Weights of a small transformer language model.
Size: 15 layers, 8 heads of 64, MLP 1344 GeGLU, vocabulary 32768, 63.6M parameters.
Architecture: RMSNorm before and after each block, biases, capped logits.
Training: a variant of Muon for these matrices, 7749 steps.
Each number is 128 + 24 x the weight over its row's rms, rounded and kept within 0 to 255. Layers, rows and columns count from 0. The size above them is the row's rms in percent of the matrix's.

# layer 3 MLP gate, 1344x512, rms 0.136, rows 704-707, columns 0-255
size [ 97 101  98 100]
[[121 133 102 118 127 128 127 150  99 123 110 122 125 158 188 119 131 103 149 129 142 136  90 133 114 102 157 124 100 105 123 133 136  82 109 125 147 144 131 155 121 105 111 134 159 119 120 114 158 164 148 100 116 126 145 138 108 102 142 152  97 114 118 149 109 146 159 124 159 134 119 138 149 121 140 124 136 190 150 179 138 142 129  98  43  80 149 153 139 122 162 136 172 119 175 116  78  87 119 108 130 145 119 141 155 125 121  99 133 110 131 161 149 151 152 127 128 172 144 108 159  84 131  95 100 150 127 165  91 147 113 193 133  94 120 111 131 108 139 149 127 111 127  69 117 142 147 136 118 158 112 156 117 142 138 108 134 103 125 102  95 123 121 134 109 136 114 105 100 128 141 135 129  93 105 159 154 131 152 120 121 156 145 153 107 125  97 124 118 108 144  83  91 157 133 149  84 144 132 145 128 102 114 159 123 175 113 145 111 125 122 143  80 112 151 167 203 128 105 134 131 114 132 125 159  99 125 124 144 181 113  90 128 150 173 115 172 114 115 185 129 137 100 159 138 138 127 132  80 154 171 149 125 116 136 181]
 [128 117 105 165 116 121 190 109 122  82  93 150 141  94 128 163 138 122 167 140  99 122 144 160 137 148 133 143 137  95 126 126 114 135 117 136 115 103 148 155 130 139 118 150 145 145 134 122 122 163 139 120 193 118 141 111 165 153 125 155 135 132 118 102 106 114 115 110 168  99 136 147 151 188 154  96 115 140 116 138 111 143  99 119 160 146  71 132 135 102 123 132 141  97 120 122 131 134 121 107 124  91 134 119  95 161 113 124  91  97 155 106 103 176 166 122 121  97 159  75 134 164 146 116 155 172 134  84 136 147 120 130  94 100 127 135 138 159 145 164 108 136 178 132 128 121 107 113 142 117 128 100 154  92 158 119 106 182 131 103 154 144 124 117 107 121 163 132  90 162 130 118  89 138 158 142 104 125 150 139 178  83  95 138 128 130 150 119 136  98 123 123 116 112  87 157 127 128 139  54 135 126  96 103 160 132 160 108 127 132 150 106 116 146 139  74  89 165 139 113 120 109 114 182 157 126 129 138  82 146 104 127 137 120  56 114  91 146 177 128  98 124 175 127 112 117 124 119 134 131 121 131 102 141 131 130]
 [152  80 157  85 130 153 121 131 131 167  92 145 114 122 118 126 142 160 145 116 147 107 101 135 142 107 184 108 149 142  86 142 150 155 146 114 167 112 148 121 110 132 153 102 109 156 131 141 127 115 117 152  99 137 115 110 132 140 123 133 156 103 113 146 126 116 105 132  95 154 100 108 120 146 157 118 138 116 152 106 148 112 116 142 138 116  96 130 159 146 124 128 147 136 105 145 119 145 142  77 164 132 130 119 168 154  94 134 123 154  97  98 144 130 131 175 144 111  77 135 139 113 118 110  86 164 151 164 126  93 141 115 136 117 152 163  61  82 159 116  97 141  88 149  93 166 154 138 102 128 105  90 138 134 139 154 167 145 101 101 132 130 110 165  79 137  86 111 117 129 157 173 121 123 147 102 138  88 135 136 123 148  93 136 104  99 122 102 131  68  65 121 135  89 147 138  81 132 125 136 107 134 110  78 108 106 116 148 120 130 130 172 171 112 168 146  87 127 134 116 155 107 107 105 127 170 108 114 122 121 132  91 152 134 153 154  94 112 165 102 134 170 151 129 132 126 179 133 117 123 121  89 126 130 120 204]
 [129 144 106  99 132 134 138 133 112  91 149 113 129 106  91  98 106 102 120 146 113 109 127 139 139 115 142 138 161 116 130 118 114 142 115 131 106  62 143 104  91 148 111  98 115 149 145 129 114 128 127 126 117 137 106 119 154  78 135 137  84 118 121 165 132 178 110 105 120 103 156  91 163 103  85 144  95 148 147 139 131 131  91 128 156 119 101 100  94 140 140 170  97 128 109 134 114 137 148 112 139 124 160 167  96 127 135 155 106  80 126 153 122  86 135 104 114 114 138 138 128 123 148 131 142 132 141 172 144 150 183 128 107  76 162 136 106 126 124 133 117 111 129 169 131 120 153 155  78 124 134 104 131 148 135 140 182 133 152 108 100 101  81 101 112 120 141  71 143 102 134 106 113 142 160 116 143  83 139 124 123 137 147 140  80 108 121 142 152 154 123 170 103 112 136 111 125 124 128 121 104 103 105 137 139 156 142 101 169 170  94 133 105 123 148 166 130 136 132 136 138 118 122 171  95  94 119 114 139 141 141 162 168 141 137 126 118 112 107 150 125 102 142 150 101 131 132 139 142 126 104 141 147 144  91 156]]
# layer 3 MLP up, 1344x512, rms 0.144, rows 704-707, columns 0-255
size [ 97  98 100  89]
[[130 147 134 118 120 128  78 136 103 139  89 115 182 138 125 105  92 142  60 109 148 151 139 152  92 125 100 151 133 122 165 142 103 124 101 133 138 114 155  72 133 130 128 158 160 153 140 126 132 103 151 126  90 112 141 124  90 171 105 102 115  72  99  93 132 110 119  69 128 113 127 129 136 134  88 156 112 112 138 129 108 119 150 104 120 178 139 102 126 158 158 149 146 128 114  98 136 114 100 101 126 130  97  96 139 164  88 130 135  83 129 127 143 153 131 144 174 124 160 110 155 121 149 108 128 131 136  83 118  97 109 183 162 136 157 126 147 128 129 158 118 159 141 132 153 145 160 133 147 122 121 142 155 137 142 126 109 113 156 130 114  98 145 111 131 138 157 156 131 157 119 145 112  86  94 135  74 140 150 141 155 130  98 105 125 100 126 112 112 142 133 135 107  93  81 166 139 119 157 116 115 105 118 132 155  87 129 139 156  81  86 129 130 101 156 149 188 118 130  98 128  92 110 142 135 141  77 147 133 121 123  99 133 130 106 128 110  98 155 125 130 117 124 127 126 126 146 125 124 136 149 153 142 141 114 105]
 [117 152 111 134 164 121 112 110 159 148 102 112  76 146 141 128 150  72 161 122 111 137 126 138 153 129 172 154 106 139 127 137 129  88 157  96 115 121 166 135  72 129 123 140 120 101 106 100 111 129 122 131 110 128  90 145 152 138 141  78 152 137 155 125 148 131 133 165 161 109 155 123  76 101 115 153 111 125 157 151 132 111 131 138 109 146 128  59  83 136 105 125 141 102 170 117 166 109 118 115 124 101  94 137 144 159 143 126 167 153 147 136 120 140 163 148 136  97 165 176 136 135 174 173 137 124 129 141 146 120 137 153 112 103 113 114 116 144 134  84 129 137 107 141 103 124 100 114 118  96 155 160 113 132 161 120 102 135 129 142  97 126 112  79 139 108 101 103 122 191 128 133 117 134 159 174 128 126  89 139 110 128 165  84  98 146  98 141  73 109 148 126  89 116 117 136 154 154 109 151 139 127 126 163 155 133 149 168 101 146 107  92 148 139  81 157  98 113 142 101 101 175  94 168 139 135 152 117 143  77 149 108 100 127 152  96 146 129  98 166 134 110 125 175 152 139 136 152 152 117  80 152 125 138 128 164]
 [ 97 149 158 104 130 117 113  87 130 117  90 133  96 132  90 106 155 129 144  99 105 131 131 165 109 174 150  98 132 145  84 121 123 113 124 120 125 111 157 127 138 128 131 103 112 155 131 141 164 149  77 111 134  86 107 119  96  69 121 114 164 111 124 141 150 141 126 129 125 145 113 143 120 114 164 138 117 115 146 146 142 119 149  99  83 133 166 111 146 144 133 124 144 140 117 125 141 128 139 143 160  94  99  75 138 153 114  95 115 152 135 158 111 119 124  92 114 140 135 142 120 101 153 160 139 131 136  94 137 120  94 128 144 136 148 161 156 146 137  99 133  97 162 122 139 148  98 134 145  95 136 100 113 119  80 118 123 162 133 113 150 130 161 120 177 145 149 104 131 108 111 142 112 130 157  89 144 124 160  93 143 143 117 134  96 128  68 126  83 122 108 138 147  92 150 149 130 170 172 115  69 148 174 139 107 108  88 120 123  95 113 120 142 159 101 146 135 119 135 123 134 161 121 134 137 113  91 155 127 107 128 128 125 116 159 138 135 148 112 130  96 137 133 100 146  88 130 146 117 111 120 154 146 132 139 109]
 [118 117 147 145  74 126 115 146  98 142 132 160 111 155 129 148 119 152 154 129 118 150 103 127 134  96 107 101 102 144 116 120 160 116 124 129 133 156 120 105 143 116 110 178 150 107  92 131 160 109 158 111 153 116 109 131 107 176 120  62 171 162 143 119 127  97 135 144 140 149 119 155  98 135 121 112 178 131 116  88 147  94 128  97 129 122 162 173 148 124  90  96 145 102 107 118 141  99 148 148  99 128 116  83 128  96 154 104 135 181 123 136 173 163 135 121 136 148 140  99 140 113  91 120  90 102 128 106 113  94 119 160 140 139 110 134 133 131 125 132  92 152 101  85 129 110  76 152 165  94 148 136 117 146 118 148 107 114 111 164 157 179 152 149 143 107 133 152  93 113 157 138 119 135 110 188 129 170 113 130 125 115 126 132 146 154 118 110  90 120 124  76 144 131 140 162 140 134 144  94 151 155 138 140 127 123 143 137 108  96 165 110 152 134  93 134 145 109 150 132 137 166 128  72 145 142 148 142  80 123 128  80 104  89 138 102  99 117 170  97 136 146 130 134 166 118 169 119 150 144 172 102 171 131 129 109]]
# layer 3 MLP down (transposed), 1344x512, rms 0.0587, rows 704-707, columns 0-255
size [ 94 100  99  96]
[[160 131 121 114 157 145 149 157 116 177 159 123  62 174  98 136 163 126 150 131 122  84  98 114 155 114  80 105 118 131 130 101 142 130 124 121 157 101  97 152 166 131 149 115  93 112 128 133 127  99  89 114 139 115 106 154 142 109 134 119 108 150 153 141 113 155 170 113 127 109 139 109 125 115 157 125 119 114 125 147 100 133  93 119 112 121 122 121  93 150 111 106 126  96 133 172 131 181 148 103 139  91 155 118 114  67 123 152 111 154 147 142 143 103 146 107 110 116 104 127 111 163 115 141 116 122 135 155 138 122 124  90  99 117 146  78 153 114 120 160 105 111 102 157 115 110  94 152 101 127 151 104 132 132 156 124 134 187  97 125 131 131 127 141  91 120 119 105 117  93 104 171 108 169 177  77 139 133 144 141 112 107 102 149 125 123 103 138 128 122 136 120 122 109 153  99 173 162 116 130 135 136 154 163 159 151 154 126 104 150 166 121 105  84 127 123 102 167 143 146 147 115 105 120 129 104 119 108 169 118  89 157 123  89 119 102  85 132  70 137 138 135 146 135  93 143  98 104 146 120 122 112 101 120 138 168]
 [131 125  98  95  97 134 138 126  76 140 167 140 129 156 115 138 135 150  73 166 116 134 128 113  97 116 139 113 134 133 159 120 134 179 117 129 127  93 117 156 159 138 130 133 152 124 138 128 150 114 140 162 154 101 142 129 153  92 166 183  90 128  87 150  79 123 119  93 112 145 100 145 113 135 149  89 157 131  90 125 116 159 145 145 118  84 148 167 166 137 101 139 124 145 150 147 152 135 121 136 135 118 123 126 126 138 111 104 124 115  97  84 124 130 128 104 120 139 122  64 121 130 119  93 126 132 159 134 119 103 118 108 107 103 131 157 159 131 160 140 123 119 180 157 147 182 147 144 157 102 121  99 140 131 109 157 160 150 149 117 162 130 133 176 136 165 136 134  78 103 131 100 110 122 116 145 121 108 203 120 142 146 124 153 109 115 150 119 114 132 131 100 102  69 119 120 126 137 176  88 133 111 121 102 129 141 137 115 139 148 149 139 148 123 175 116 142 131 104 112 130 146 152 135 115 144 109 161  85 143 112  96 139 116 120 152 141 113 124 115  81 143 141 108 142 181 112 108 113 118 167  98 136 142 147 132]
 [128 109 126 183 121 128 107 162 142  95 148 120 127 101 129 138 161 131 109 139 123 174 137  81 158  97  62 139 139  83 120 161 124  69 167 145 113 135 109 134 120 144 142 122 100  95 165 137 156 125 132 122 119 107 127 103 115 152 130 168  97 127 132 128 101 100 143 138 115 121 117  99 112 153 136 108 116 144 127 138 154 134 111 120 127 138 132 118 151  74 115 130 176 143 142 146 141 162 103 167 139  98 161 134 129  89 180  99 111 139 116  69 101 104 130 152 133 154 130 152 121 171 101 102 137 134 124  99 170 133 155 141 140  97 138 115 142 102 138 127 125 157 109 133 102 143 152 157 130 150  56 165 116 122 166 109 100 123 136 144 115  98 138 123 114 140 115  96 165 145 146 118 144 113 146 156 148 157 103 150 120  99 133 136 155 139 164 150 114 122 137 143  72 125 111 154 132 135  95 132 110 125 112 105 140 112 151 152 167 148 143 153 124 155 155  92 143 139 155 137  83 102 143 121  96 174 150 148 103 134 115 116 114 136 134 155 119 111 113 141 123 153  84 137  94 153 141 133 120 116 139 117 109 159 103 140]
 [158 192 134  92  89 150 117 122 123 145 115 151 174 141 104  64 112  93 135 155 123 130 110 122 105 150 125 130 114 135  97 105 155 130  87 131 115  85 146 154 119 129  92 147  87 116 165 111 152 143 126 111 147 110 167 140 148 119 105 116 110 169 153  86 153 124 140 168 118 117 159 143  99 133  83 149 103 172 144 102 130 169 123 134 114 127 102 129 133 135 115 150 114 117 157 101 114 128 130 115 122 147  90 108 124 164 130 145 144  88 102 124 112 115 162  96 126 138 153 125 125 124 158 156 124 156 158  90 166 106 135 120 111 118 120 135  78 120 115 112 133 116 122 117 138 147 157 167 110 160  93 112 144 125 112 168 118 168 131 125 121  61 126 111 122 125 152 136 158 115 143 130 113 134 164 161 128  97 126 133 150 152 139 133  68 118 115 140 152 124 130 100 115 124 127  99 159  88 160 120 129 144  72 142  99 100 104 110 146  83 110 160 130 120 158 135 134 140 102 135 149 111  94 158  65 120 120 188 118 163 131 127 105 122 142 166 150 153 113 167 107 126 126 103  75 147 105 111 121  90 135 140 139  78  82 104]]